Weights of a small GPT-style language model, trained from scratch on English Wikipedia: 2.12M parameters, 123M tokens.
Each number is 500 + 50 x the weight over its row's rms, rounded and kept within 0 to 999. Layers, rows and columns count from 0. Numbers have three digits each. The size before them is the row's rms in percent of the matrix's.

# v: layer 4 attention value, 128x128, rms 0.262, rows 72-127, columns 64-127
# o: layer 4 attention output (transposed), 128x128, rms 0.221, rows 72-127, columns 64-127
# gate: layer 4 MLP gate, 320x128, rms 0.245, rows 0-29, columns 64-127
# up: layer 4 MLP up, 320x128, rms 0.241, rows 0-28, columns 64-127
# down: layer 4 MLP down (transposed), 320x128, rms 0.217, rows 0-28, columns 64-127
v72 082:475461502485376361478493509477463562442421484543565436617538615517470479469562443464509448477543486555498598453541484545565525473500491522520484521505516490456477571554453470481532474518464547
o72 094:474437509508444489479502584505482484507468449479423556556522557588455539612534515567536514495547539435481493531496554580482553543449462404451509372526476434561394471533510495467465554499506504
v73 091:544418403514494523490578498479522568488509558504566480551579495554535525531434490448489541410458513521322499488469555509523485549439524527440383457452477460423429503476527560484545478557452615
o73 095:451378599484433548507562502548576507488482462487475494486480452475423565510529519547503480497530540387558598503498470415493514467551517566469537511498554429516590413474570453469458572490507462
v74 081:506508509510531489563497521463466528501528526449539505481505489590587519543556550467555503485429511486475559452472506502479476432514589530589555536471434624415442450596527453452460536507506546
o74 092:394428485471513438502490445482549556475491461566594529409471514462488512540557492497531493512579550411574495423492499495473449593458449489448549578401443435461502420499557518511474473521511377
v75 096:491366503539502492424450510537546479450506515545407452591375488456505546451494547548509502483466546503575539540477541460424457536452552511547516477462492479546564470394475494484464454530465540
o75 098:439621488520476553562476411461465471484521466440566507446496559522482524568584472535582548535529630497491396552576516483534415426548469479509486486529516574478438464573481444515540540475572461
v76 091:589457475512455521592449487537510508494434440483552497448514443428390454583477505508482533472452497445470446499424487427612562543528506473458511480502567526484468484533569510549394526526360515
o76 101:454487435512515524458469481405476520492526514563448537608451454564443517507473470532503442582556484449475441414555430551438519413521520521530479528524473514496426489579523505445514480501563468
v77 084:523558477518538553534486499523524568584500539520469473527496558562448576486570422498527607486519587486502428493489513533500586501536497609586454494481536580513504509515515418481447453437429622
o77 094:585489562432476474549468498438499426484481442529528421488478496394483444577398465448457509471479438482527469510457468464507427472348418467584562509509502471411499468496486445512546555547478374
v78 089:560474500455477503450525574560564536468512472459478544503430520372443498422549475545451572546480498555561497505480490503441463545521448553552467481449609597591510456498524439478420549569517646
o78 094:569488555506470455456519396498476480407539483473437455425487435550507457496511567505563519453511534460492438465555514522421544429463499564500516527580556513420475551511463520470458502429557310
v79 087:454545526484494566497544515499497435415463464449472501594458443454481387492437470521514560514491473465498442541563543508398394580470445484448534497437485568544509464470515443521513483490476556
o79 095:517574506499594426454412462445467510543530536510516437408415462512486524528556490600476496409536432523473469421535497481496507435451590551554397473501476527498535449479459514500547536429467519
v80 077:513603471544529503511495509604544452479490517545527506575462461506500480432496435386486472445481562455497490415417555548510530388499520399501551539485523505521531552549591481535509407474627502
o80 084:520456528513559447582507488432507466454449542380493547526434541445639501556496505527513544537593407477484524550581560486479488614501523452481437490493476487473558454484611526552513475538499463
v81 094:528489532468503489500511590507478549483413498456576435550582503469489442475425539486545430422529440553592509447523560441477562489506452456557404543571457505473507554521549585608516439429459484
o81 104:433548473464424548485535550583435571506577464441509632429540508568484504517517516451494583473417467428504590549484435543499558535521510572523501420485482495532547538464545470494503427529562539
v82 076:494495568416513567533543520474482485518468579465422530473505368558552481490427485481539505533511515557486536550445481463419510495432481566570468470486481495455456521530499604544455552577484576
o82 081:515591471528522381476515521529560581493546423531527560483448462423418600507525451511485534519512431555429585542562430474517553527535484539413535602477461523520505545422524512481578415432627447
v83 080:443557472543504542422403489567481567453496527507516515430544525609415583424526486518393433422534498576509482539508480500370467560576604591501477478509527559491485455532430408451580472494522527
o83 088:591600491440415479511606508569515512511535497488538449502587571491470473479513485546465498515513517457502475485520615447541448427473431470568515453530498468522411509477398485502445556531472471
v84 083:468519488575477512453461517455493444535475555567644439540467543466473515545453531452529537624559519534590491489553442451523356439595477441507564573585354499574516520490422514473563498599451480
o84 084:583562500518541468558444514550584566484480468471542480483469496622498547487588504525497514418404550529521485468477532550617463536451520504479438531457494434424531429422411510499605484470452518
v85 077:454558527528498521424500431584458451455516496445492473475542502441534470540470383613474555495463539514477523440417518488556508421655513473542559542336534472500528504514446456480504437489548555
o85 090:500429529478490499546575469498466559633586616551596554462461524526629485486554557448519466527499539568528507472498483577508446493439473434561438532486568482488500486472487531586427502419457425
v86 082:468604574444479589509474474501518479364498533438597444382482506493587496420572476412470543501506427470467507572493524470553547572547492592464468505453585554507517474533569424347560507631519478
o86 093:603459504587526432500566531439572515532529507527468519572463540480481454508457595542510535532573535450585516516545589434470478408520482445450435493504471478484464527427415524600431557475433426
v87 098:493445536618464564547519494465468532571500488484468411558511500544447547474510603456504469429399479534412531553430528464501447500426523374502529502517493499458562519442455545569444483422496433
o87 098:447582423502512475460486432452466459432445531521494634445431479473573494486524514508546537470547511484518503533422435474470510548546552552518474493452484515606466534541544489474546526549523595
v88 087:525471436562413548485404523434575503519492464478498562486558469574487452476437474559449506432538497603448527457430560446503529504578569522418525413498502422456488484486515468490571558460427564
o88 092:456485513484488477499631444559540415445443458536505583477484510534565522448634489507447482486347501483497572512452517539534495461598463486520541454475514600427448527465517531506414568542464560
v89 086:479573602463482548430505557489535464539479442543469570487522545472439487516526532478437558456507434551432553525447523521551497541505436483507560439524464437418442523592530574502579513456471489
o89 092:445454464487534410433526523513495554494425526497446518542458511434474488475512484467483523530490482547504544589491459504504588504436609466569491496579556566546474571447494550560492413475498469
v90 072:418559537490437469534436444473379335528535440461607466430441456410558464490375468539561554501464518583441580499534576451505507520419488447396549497470461424470497538505545481519563445473519415
o90 083:508447410535584476541495489579614539444458504570489521540464493535592526534575467521508467480599439423549572520453449554524484489590464478631468486545581560405530531497504481475522503400513545
v91 092:538502499511514475480524470509505454414456490464497495502596484368597394462591424524442491574457495492441524463623405484559415614537479439509455426482526447468473503518486630548567451522549500
o91 104:484497562504438600454509502487445500612512577436531504459462492568481483510555564459584554470454531489566436527511532527488660469540520557468478559477535540506534429520482500479508591502463598
v92 087:509435382446443556579485512450473518449525383579533520498547651462504429404461410472528493576481547566563465501538474494571475593492432560524426540543489445570466522474556510488523481518492535
o92 094:531490583553492568532505552508509526429472496470447510606452386551448563574493536487518571399409497514473545499521489479432525491525519498480473461424518519476522502549420395548506520483504534
v93 092:590400528432499377517495624522486514527434554460492525491415504545448503492511603486429523461550543498463415511483533377515459561480408538484503524512490478444552458544514471592480462532490504
o93 094:431517483461532607471545469490580492487502475539380530432605412502520538519465484480467392498446455557495436491452451536506486454602603523500561452556480499546384509526442558486498479503450437
v94 101:493514474581548463491436492499483472507449493520491417525456478501534459572521474488524575559512529476494541523502491542419473542429521494523511468429468600552469409485576553525529456536436542
o94 102:553525487395443492530509444446468476542584526414491495492412500567447468552549506580517509447563586532547484459467471514511561458556404545442586493587555513401503465548402445490563522518514496
v95 088:538463439503439429520466455492524481508513547498424536590515501450471516501433486481485515415510532530398603560440480526493459534495460497488507488531455367457513433460459465529481468525490467
o95 096:472461383533547552518546535527522471543414459547474420480421560473503558507561452462526489447560553534493482559546542491484424518486560352528539511470519530417482509480503380503437456391535538
v96 070:482512481434468490534525464457495635485528466476537520509455505548428494429507525458522470383423533505661567514578556589506481465536501488541468544533441464483522506473514476560606506482452489
o96 081:371512517576532546525567497520517429485430505505541525461491528548591471474445455597581554579485474478448511383422471504528423529458513399575547495484503449507483538493502528497409570420515552
v97 074:467500503472512524463498508469437459516487499440484477503558566589516558541583493529516472518474452442438475486542459654432594435443507508586510449566484496515557573605482511419511456478440507
o97 089:532587457475506446602521489596495551480404477523457561450472512455374465499448523410551490563570533537552584546399477485523455509454481501405566466498489525510518550502494432484517489531500495
v98 083:474464491495532462414581490635521510475508505514561544500615519450497519460452517488541464445435446479503490537583531473427444444468534495474495421516547550469457555501480551473526426443526471
o98 084:433445607540435492532526491537457462517529534444509499448478531553454476534503534446473601545478536448580562518427485453518514498534476537537421484471395455663517439473530500547509472468557566
v99 082:538531545453399514479521559484491633523475483577493578500434497485542412421506509472514401481491453520523592497464487440499503583503427453527491562519546514422391484426574509630493534469493478
o99 090:387486470455532484495579562473499564496488435473458582517509468446467461345453509593497562499451480451487474483578536490504479505453566470511449542486512575501544540578505558586482446524575558
v100 082:508491469417455495526517574500444530494416576411575495474526554484521495461489471480498464460483397523463512575510553473512436436577497398489483474590655448482530525454568515541583491458573354
o100 082:439533577572499506535611504488457605469525530515463645574502545472530582375445517475585502452537493508549484529434538441493562474459419530508441496452523436539504621474500551535467462508489531
v101 078:479413545439535533515551555561528526528461506438513450438434329551653476520417530472509571474449480536528538464448529629461486529494432477516527466481508482523370531447518485460530465561576513
o101 080:446488465540565511505604539561438499612555489400484486561593628533520547423470458527541470470558510559515597499514503475510555496468554598476511582477539502520546571502489508464492514393477420
v102 089:511517460532601553465518491514480479464471511505480453448495546512481460579549515437479482589531515469509437513474509584394553561498547503496432450414495544512544503533553502520454487466540543
o102 098:559559443422466442513433563492608466430515529511449499479483489479507482465441482555506527521583396484476461596490535459510538435475427604465562476577535481569497464477574449465510499614451515
v103 086:453530560489580440527441499579501426480405530434479564538507441546447494561424486554482438443565578565478466491478495391554527522472483509480505461538446549494529483583456520478510530477469521
o103 093:508463438495504447425532441416561458506590443547538487548586504503518472605568435408480510426464506476458499426514492624540473518549572509512549423505508460440450493450600485498561566570568380
v104 082:544459436558637418504543524572464471516498554522447514544500438564579398522527550552425479539437525515522443449537466496547461359403455553509514504441491489423437498579538533496488521458455427
o104 093:381385473402436587466438459451444489506474509490568424451563483434449476542459492484492516481551535479568642560447412518477494618557495441500474427514409470492499488446509563502502485593555591
v105 087:425445419525494448453481483575486529472539439531509586481485562487425485473477538495491535389442572557477495462487525491525482491426533578457468407490542541523480525486490469492449503557498532
o105 090:444582482524492593499497417548519468466422413526544443484584472488435432536526441586468497546436487450589543604463462416485514490570465418470523547472500500471452559481509536455464512416453452
v106 081:441542455443496574514460518511436455544590442557445530456572501456489495497471437476512474448488516584344438535500508669507521510482575530487552497546468428492522577559404496490450545563526510
o106 090:576563457469513515500555562568533526406406516505624488560455510448474527535526461522537539553473446557555578461445557472477411419410478539481547433509535498456524475455598566543493483487483499
v107 090:536495517527511488542582563532492402549508557502455430529608523537475496620551446464564485532466548547373453440459497438463582628478485456440409522508513549442507473591471550505512501455474457
o107 087:545473465443487518496461476456541537513445475503478516581504457429471490478438525462440467439482509444546375561535411588466491528464503535515564470518433501454521435509546507428400454556483536
v108 093:438478587505438510501457444516409612507463522493525458454495536526471483422480489458521437426445525537482587495553489543537573486584507501526523547520477496456468619501560525532484453464538501
o108 093:484485464511456449491528552518598461500545512410498568591481488450545473543541497468446488534431484444419450577439505441491514485400453425535557496477518563575523479450455505516646561495507439
v109 086:489458542497532496558490455518577488541510587528529497456456442513537450538460464494512389563500525506454446440529484527449448395470548432493517550537475533467484454505505464507552603446464466
o109 087:497542406583515401497493553448514419476613563482504521575524517548605545494521494513520586449495519541531512371459461555516500540493518401501571473400553427512517451484562427450552441546547563
v110 095:485565556536560430561538473468511512513521542469529504518523529434592471517561506495566476548511441431492471421510484595546508364532540559504474504451542474457543518544481554436519452489499414
o110 101:521472544478450492516461533423457598518501506512515531553522592517418480407371526362477506509524571531562508498413529521473538594466416393410523430480472435465541513511520514462440501405501531
v111 095:389450453561552509434514546460503469556431595606465523505577482464532550578542500486479422560521477530447424548516472477387562479510516468511480498436420449485526517438610507523495495457497517
o111 098:516581542394523483475509514462553556492518575436519586488511515562458568485511446468522561592491491535533526550521530460568426442489559514439479482495568599449535453517500515501543390575406517
v112 083:604527519528482489503492410513430385491527445470496534514427528472538455486461543566376558450436477472438493467475541518534519498500477603430522483436487464472507492455526564508483508520481598
o112 088:532436548493460591521566456529504596415395433499567431517532495556453469491537471537625414477494480463492516506420507438450459420634512492560486520509490534592542549492461487465500523511596440
v113 093:537491517520446492511476465495454560422446545449429475448488533481406538462428485455493453425518447446427498508466469518522545482513414507586520470507432538452497316481451451641500513537494484
o113 102:462568446425473494564561545475568533527518444564475540501425520492520523507485468489611485546481500490465437379485489437399448463547572426478477547506589444540581560432555522509475556523591469
v114 083:454600527458498456501449351466434440546544488537551509553484521477465499482588437492473470428479518483519499636545489519439487492618463553448503406430481420547525519511525467486561486595493579
o114 092:500531515518517493530591551516509442518379548522422467382520437543550470517550561553516542491638438486413480464398525444531506431450525399539477526588504545497410487468444487473449530461456488
v115 081:380540500502519570452547484480530554421528519493491562552594517487418577462436446502513548493509486504502525485477588491506557475545521511515488481431514472437546528485473533444485541519464479
o115 089:601475493539560446541549493499532515566560531506453503433481461517571463536535490370464521596436461470528569505542473457445435473464493425446425608566479460538488502535567477485454520481481527
v116 085:470534535460507409563552496631478465441507515500484598532555509521583393494450502556462538515469478493479360410537536509531529520489556490495464505385552562511434515595453444535492521486548423
o116 085:413415545456458536455486429402466518485518510539575440442507508457509451499433492443572515527537415544574577516468421544458489479530417483522386442449501425548465490497500550527508510522503510
v117 069:597494433473467504567531482570428451453488494492491504545513449502512457500565473501486514573455454523540505463516454445473542589474518501497515452478532464412454452497540457618562480557449574
o117 080:517435495485522535509602592445610524529488525479465445480510508547449570626383500604500437434556425467530473427474466546459518494523499518522485568499453509472492509462429400455447521525571518
v118 084:480490459399413515472464559549464425487585441536518501494448517466427484454558521518478578457560512546455589495467636445466565601458546530463493532456487481505527553476461547486435544503449578
o118 091:468489537549568464466545533545487612409431526527509462430453514457578530582573431598514527480430510352485428560567504505481435474446486524516493442574562469497477516502507469506457406500544423
v119 082:522478511507448465403475496566521458558511511451477476519497519592450507461396545538426483471455482468488480574541474470506523481581468585522574501483575513356484497442489485437420500607423490
o119 094:490428540479472477534569424563401563473420482471540487460457529514516515528577525460541452528504531491422513443494567535559475551448553493494515546422447513504439573503405592516502589442553468
v120 084:443541571543490494483548469479490474466597482558508599477601497444464566496626425523464611518501451514456397390507479437521490476471555481465529421446471471501484586482461544410594465403552433
o120 092:527527545515509420438529490512489571478449545479532442509483570496500499501484503353525524545501526492511571535439448516517474487542491398518459539522542434522546439543536504551506522544409589
v121 092:555403533518530524569474477499532584493556539498509455505464457498387557450583546596548577582535434415535497558501473449447461612511544447525460480631519593524488446421502566447461518459518557
o121 093:471544557549452539462550520522478423386438447467472516496467512560520439441474484452404457420503553516471433577489500507505581425443502558455556535555533550524504369572509461495652532583527478
v122 085:580481385468526499549420496629509502540435368520475588554552568531501458457605596534488442494522431463550487512592487495450533549458501480434550466532476530512595418425460472537504524523501455
o122 093:515521512459510532442525511406436548391544509520459446534486464481498514497417380427448480502521462521519428413434504530490552441458541619574491428582412481577489584490547474484478528587532564
v123 090:475385533527448434503502495502484531498450469533531560457437485528462483432487508490538462485517569540538524474564448481466526570526497583490517465412441532498485475462458502558559445467367457
o123 101:477571434485524531466459522500500569508520382481422485518551490479550447533545418456541494418534505386487575547463546512518468474544439368556542481592584504422494434482451440532569515548543608
v124 079:543533460492428429503508465426454509400528387458527461465466562452533461543519481544516419452477504543511387547548531489586485516502550512450535509533523526554485525522421600599505470529550498
o124 079:535446566515515524497387542528472496577518520506558516495460406511485506523511496515538537460568484410511452443448477499469544400536524523481407473496509463439483481426543504501523665476546454
v125 092:456465500460459532554557481491564454501545514488543472570518382537491470559501447496409478541505446461470473531476521531574518402495445407482571576454507497515518535471456474510480485494527472
o125 092:593467517519601491494508546428421521560473620473427495440480497548521532458529480421536517504539465531450596474551457540564518605539527529521483562426508465525500607506537561570616423482505494
v126 081:495517469554572487587547410442520378426581467487454513492405554496427486522579555516556490552509453473449524580514513501510407596481492588549505473486505466515457401470509565570516528480440468
o126 085:498518583507444413451481552478425578489555530545528462521481473454491543521453482487480539436612551570497527528428513448581522478452489500426518537495549453439452527476453379471559493534526589
v127 082:480497535538586505569424456480511519568488567500539547494478473432521565534474459549381509503606530566381532479465607418518439444498489466538529499461533451512547484605417569555439504475370536
o127 088:485530543455540514529542481460527428581521451559495501453489537478565540525580534491535438433439443464604535498561452530526569553504517398442513423539567297401486570587532482525539502542574458
gate0 107:511591515464472591476529455530592433505497538509524456498486573474555434482537495485404513538472416503489470575527550463560538472551528469467567481418529546528533319450509544468492467530459509
up0 100:464606457474469511412461553550583541471540428462453549455399509480437395515512514502507505513420541400526481476442578545507585462495494502488440540426594570484490433423575464482451501471525626
down0 100:567445538565507507463485448496535570508550482462515442420478554482559490447414516484376537482568542461485530523494492507486563441560561531517533394509521536404489455674574476587510538495489352
gate1 089:491468480536489520539391550537463554475504503446480477499456453416532545490438478481506567457516387469523508442570486421567600462433483537442506446520417473401409496519521471517578474516501512
up1 086:559398544524556424486515510459468572468549488491460495452506437496487501405524596559523535445541510604529520353546482556476557526437412476518534403485465460415483494542492460529415447455441496
down1 091:451558476533513576469560434462560479383451509542519555445468527485450542500533531437551501589459530494508528540430561530496435462575526455526601573456482509558540536458500520479426553602404551
gate2 095:468394589493481557499470452552582557563527499480495456577529531515455506447393499522437539553454475392578632469432486528500511489415459525515397612402454444439500442470444469499484542511469529
up2 105:491469565453443540471532497548456572483451615518515542514457446555475508419465458463465517490508523556475431482536396501470601503444486522491571518565378472478623522484478450459496521500468473
down2 096:546536462452524566493498531541577473608428501441472476432442551512481456617559557431482499541494458448530432541616476458501527446507491440596490401384565524435445464436526475466521469601518563
gate3 108:545535405333452580463459508479453528537452454478546508532540442520480490490498491493502559544424431534469558601399461534494502463519499470590478481469510484544505602497490539638454451586552434
up3 093:516428471443442410442455567587505579559387548545477549501488526500433494432507436447542541578625512499526531442435530486531508517508501443557552493581528463529494474405498504564594536499535561
down3 095:594510576522547479453533506496483527487569491454517510418549474514531504445492534530436557440465516482562566512528546417493527535623543516417598561519577566538460462487447537485501382542501550
gate4 116:453489536432470499483604524474514485591545593459457494562487499535490507461592526528629560493414509444543456435543548467497482460436558421597525500409456443554520527459526497506595489546517510
up4 117:581533499469517415421515496482434545490549501498488550583532562608528525561540509538481505410518589476461516473572499518404600547465604490487436469526569465445457579442477502517543494453495472
down4 098:460522498542459612489420434457546448473561469473540520445560418467558491513493469587479433530459401521553559577431495483544455533532442569389502475516513503489493465613480520483432481499452547
gate5 086:502474517493501546459472493458525528543468491590500524484477513481439534609577521501482455395526538427526601457504496494513483547488523579495428536401576609559379466524462497516453550456590559
up5 087:485450572486485380475546543453535526544469495446479487515531539496590570583586497511508439453443452513532563467519474567558415469523520509449476530431423531512455501442501459574458567497498499
down5 088:387536553512447481593464426472596537468441555580485544415520383516556456518434572516480557518546512508461478549514525630504462472513580527484528491482593466557494485481495490417461562605450604
gate6 082:585498439523498456510544524463446442484542532527529546511445426529471475572507523580395589602427499513440486610536451562489472473541484507525534509507475427617483415404426473527490508464542525
up6 089:510532531516530529466444442506555551385479447472447508449488512511536473464477443431646410563464534476505459472514448409553519471494579559509450485388535552509501524526517567418543521595489463
down6 094:490536453453489539460538547452477494470481581545552548551477554587529543522517495571444563579393442341501469413413482508507465571420519502507540555525458523485528542507517547484560454528505444
gate7 106:490477555459535538473433500539487572589512522534450467557507537471459453553479514529468475509538473515534514467535427573538493458448445463504468486605492401521490400530472469378487553536426537
up7 109:507490477608442445532545564448470547488370581472501458489589502454471453512462560521436570512555517451577581413598498488560463503455445555550412554524447472516446631448537439450496485411525472
down7 108:517446536559529403445441486522534511498501425491449477522531598541516533452455527459538556522406478504397437515482542482492503426478464430496544474410457555504476562520526426426528485490483439
gate8 105:455529506459475480412423507439484382542461566489467562555501536494470466422524475510487474514384590433465534541473464526541477509518455531552521482595637505533384462458516445543409555503426407
up8 102:507444570505449464483500545606491496495455564560482492522500511432449515555544512519461512482635564537468431417437582494503500563348486485434415538557483470552513558440452507500533503475554560
down8 105:519540421511542519469516501422524518474509481488490566501542425464535496538473359448462573453465375531477578570539528452526488532561499497539541440454521523465441562533522502536443549490386431
gate9 107:514536501604401534448521476491522488520489393460420458518502535457590524434592509478507532607455464460549603397532480520480482426471385509567480519473529504551481470531575444480449492566578559
up9 105:537510437520433468618519430503461534428550586471607545517456517510512465511511484560502610478524550566507384548456432517546541538528563384536617485498495481561525529480610554496572464570493425
down9 108:572529476560454464544507507593495508461503507466477446474488473485506478490495518509412553539502534529597520522465418491468443516520527444566530374419561492482413421464483467379506583552574464
gate10 106:570558545412543557501483516619520457473460614387478516448494525511367519537422419443463455514461432487590459565496461434475415523456506470452458510600382534507463573454557592421477546534543520
up10 111:519563447478479440478445563423506533489426475624525444517479412485558506454575530554566523480546584422527525448513590575515541519484522535552553581401530435587441420526493497523483449513494495
down10 112:427481553505448476476537535472471473556538648554474518573414531549559478524508539512454514536534544422499517495499448468490488487556531469600544522481446469481468482509553524482566559551478437
gate11 098:557561458568548485513461552450510538593456528429514536513522528557504538536484552427430552474483427642453579493459533576473555479554504481544539554462562513494456446480476538497469471537464523
up11 100:464574525538522453565493517481481451489500524517504459536584554501522460478500516503505540519512500520479564525561485463528485500393446562568561535452557544460469478459468467463442502427527389
down11 092:537572546429450487559437472467488523452434553547491514570435441503512485469514544475562540483624524615419542482501507513545484488471493385540448555538471459489481465575500561411518504495442469
gate12 103:545536495375477466448475515440402467484505520493475529525530522550548544567473435495421518497520501434542622504527491495464542497510503459428560488439481473440488491444441599463530462456504500
up12 103:445536538494559463385426507465421510458547553556492524481514565412526456537473444511539508413476447505460463490537559529492481557430569472457559472418447458466366607521592479557483488520406498
down12 105:526570542540415562512576492461434508445482534520411486486526498560501578482507644576500473510507449434504541594484482561536559445492453523475498522507491501491462512467472411476504545447365499
gate13 102:436497488498429429581462570574491518533528555457461502542567505444400494499478556501457491494507502530455471439494463478485442535454539549549433525447456504497619467501510557479433546540507581
up13 090:409514511463498427607475551506403555475496558493524475487542498423350520522480586529471490521458433531521483459543530497484425514493540550487364462475410544435579518474473494407495541543474542
down13 097:569438445539499499640552527495591477455583566467534544503429488524538464490493456450531455454567538497456481606496514483557539557546531598457334442551459524411580490611469554467526566444546555
gate14 075:590540413495529483508339488477563521505478498539444451534493513431471494524585514477546523582476531493409485531566498484516475502447466490580560561438542536485603478499519426477560526451581389
up14 076:564424459554477499550492556470432476488530525471479562545501481487526498559595494538517421506564524532443498494476510392503576548535489533445512479556517531467455461541442492492528552480439490
down14 082:428523505523427552442518436577523523477490459520455609480503504482501521477464491553451509534428581515359545490585549513482506484529522562516513413537493517489456440498502615481511455554559434
gate15 095:600558402471473452557467489527467532553418526511495465527524484407508470535484511495518551448507416489431567526594515415505563528544436464481520497514530502467435402447493486516560487388498553
up15 094:530653403433430522590467417465453517462510540484427421549557548500504587445498464465529493539347419550460535485508477482500521495511454463457573474636487562458557543486512552472458587481558506
down15 098:440362534585475457552548510470495567456401478583504495532490475441433476523530461480533466542532559549444530499542493527466533579524471571486547372450433438508519455554433462480611418510454511
gate16 103:561550476477441535538484415538505637438482447428455430533548490405503485490468509463525525533440454535488501453388493455524560472629457505482411496484494470471544497481520427582534507532500567
up16 109:533538620475560533557575447467658468518546522450529614460486458554468566484514528516518478555502535524598525566487540491545420519409509576486490481616473542519495551554393552517500488510504568
down16 102:490528536480569533418471449488519532529468601558491552508518494466464454417431425615464605535440451503413497451502476544471626491542507525567555504546440547503534496514456551525485530477572493
gate17 099:515462511497449540506515490483527457513605504525489618440525496495561437470424554517542482479534466434583527550505507464519492535486410532419475525618494489612534454475559510533430529504500570
up17 108:503548483466563532514494523410503498475465505424536536576516479504608596574454458515491472546417548542443402494426452510448529454494484506564528362455499487410431539514406512445500517499430450
down17 104:549488573429587484497523468436535451603513420489562484444468554594454478531428557586491499585490374556489456453400515463489476455495546526471460530528475504479542484410506527551475554525523537
gate18 091:488428508579517579475519482393545461441391542487456457603514509495519477489417498497586559604450541445495515503465435558561552481427508504478483480494493457502517456500549468512434388536487471
up18 097:503549455541418513565543525495484509526450565536639543513479448394510541484499475504483445544431485433545433471440508615506524396526479499523567591550496501527510481439583441504477579448497542
down18 097:540406510603522567424431578416422431498568567489478518603501489461524567513463467511438460449560556520434393436478462527530523570439475512463445526473570484529494554571517459451478437476546538
gate19 079:441504479575544489525556498502539481472566631537505564485522595556479513495488479414526517560371566424530594507544410501524508504575545418582555506498642424524469446472551428487531431467509464
up19 082:476534515549525496497533520472468502440460548498471450492522543554451519445524515517449507486393556437512517497545479492547499397554538561558515573470541481408426529509583451466509482457405403
down19 085:412472406483485542554422542561563468521526457495540488426423484545488515586426439490515607521432490493439537516509561523440441441463425364528511411540455499538501548559541500514492635534542584
gate20 097:519534545453532579458458448454517574511452535605547442521484499471445509487543461492523453548424452508475536486480475442546451525491597467513439552421483539528508450571502459463453542545425517
up20 096:570546496529544529479572535490518554512428475460445451469537543446517532548524540512440508474483558437482528540509553512446492475590515459436421512636565500493489489463569425478492493494538470
down20 099:581471537508484554453456514513511542582402401567590495488604494503464571417483480465392378508529541465405590503512571487436523446472549470548494508438541460595478563461520543564509573517496505
gate21 097:510498494566485471444507396491450520527455464610491515459479476487513477504566476474526528454562456471511405467553529454600502609480441506537459454515531403456482512462513527658488502440469519
up21 095:517484494466529553458445451396490516462523461565467519450518437428487491522505414442482429458485435463459338476437474388453460535499418603474556498542539449435523405500421539532548561567488472
down21 105:493473477527420429487438511569548499543524481474453521570533543506528603422526570448407419508509508475537569489484476597474554412526479589489471506458467545464526492493546478408552548530463431
gate22 090:436511451426491509451502517429488460456450529529555502498468536472478512530536488546462394488480402480475538615427497509616528481548483594505469577492479498594510606464548569551520459562544467
up22 097:547441581422492526468577568528457459561410554480564429573463499470510551537448402578461491473530401528551494520463548494473460473445461510496475564542495447563435648464498476491492554482465490
down22 095:463489431495500444514518494515564516526473527500473417532493546381547558608530501431480618532603503507428574631515535465524559458456535487486575498515461437493558581558485494489459516539490504
gate23 092:458527390564490553445319541481564425502533580545573460454526507456478445475354455508482453460550472549482538428507508416553495512442517511458533503564532499494511475536565508494568444472431458
up23 087:524513422542537515422472508559540405495635546551554488475487514476419508523481534430540409517486474540513551508490504496497440454448549521495510565574564536560522537538431662534576496498490389
down23 095:482546540544508462451404530507450468586489505461510571425474503512596508480526480494508525514619508489415492530484525454421457500486454451445499510560604462425458527612475560513497505436469493
gate24 119:431507523533550539485483498533541518470494469548412506525556480504442535400428506557487558515494459544474499464515441525604409490589546484493516569580487447543541493511477461622555555576574490
up24 116:488495524475465550568512528520526549525492486474492553454479373572483560453479524574570506501511535529346563535504530518458402478566435484395473519596575440535420496552439544608500583492473531
down24 091:617536517502483439437526503566526485408496501468470530525444601518513474497617567525548575524390551477562488485513527486507448497486562523608570497400617534405524555562535532417488550497580490
gate25 112:483484571462450594462550539534537417442573436491476488500578524495480487466545491513521577550477463512451464494465542452502545410488453541532547514486521527528571488500499580406474494459549521
up25 101:454522572501483583502516428442543546564499573559529500466504539529464535488546431423516464505507462587480464533498354484507446565513570460516511419510518548561447531444572498490444453491452528
down25 107:478543538514504542415449430419513481389500504503494490450456554515487513462501580490559504509412483491512495456422408489459509548439568484501572526479446526590441457516463581483541522442464455
gate26 099:461522514495552485504624509435503511552536502547516585542508474478454457486534495547549485563535448528520500510456590450595604527545489487495530465462592492573478540366559577528535526533607506
up26 094:489555495496480608503527487538489463532410494468629577448524486477533392476549410505548469461514499414565486458490604474510485605426475519453501457488451496500485466422476581590595517518488473
down26 096:452535416569563559450461505506477487364435475428440542407443508505497577452486514574495554461419469532529498495461537558569491440476477576507502597524480390485575436443493573517471484573354450
gate27 116:578573439479480501481458364529558465501410417474548518458482626515486397392436461478574492514432505565475562497494524479524510605579491449508508470511526500427496559475445515541496414583475541
up27 112:503532587534509451563525444531418514487557597462475516398549481443497552548536541558414444397530474455519545525631461485493514523470454542445574498414494444485503472434508544511494537400517501
down27 110:559520474447469453551502594510485515519435387490448465481502532423527509507459420524454528444425550529609514424478486504528504435478537501556573478422503404496526441482515481506498530418572471
gate28 096:445540544499462454463510513563537589507527497429495487637494487600467481504472507511539489470404522395549534495561471606559543497587557488489416554442564451441487399428490397480493498502521537
up28 091:345497486475523412399472556499611504538553450490548536528479460645509581409494475488497475519466451414559534583475421583492522430553526449474471514529604468502480471441489474532548554581514495
down28 097:497578456440459534535522468457482558398422502392565517508524470453574474408533580484380511450539555553496441584513482525546441487472517539493455458534553485396563485568484510442465537440366519
gate29 101:508489507389489569496539512407430540417453462501480493480473478521576525504463558494469456520467463593464568562519407485527460506447541528441427439396536523468465535535500454467409461469522486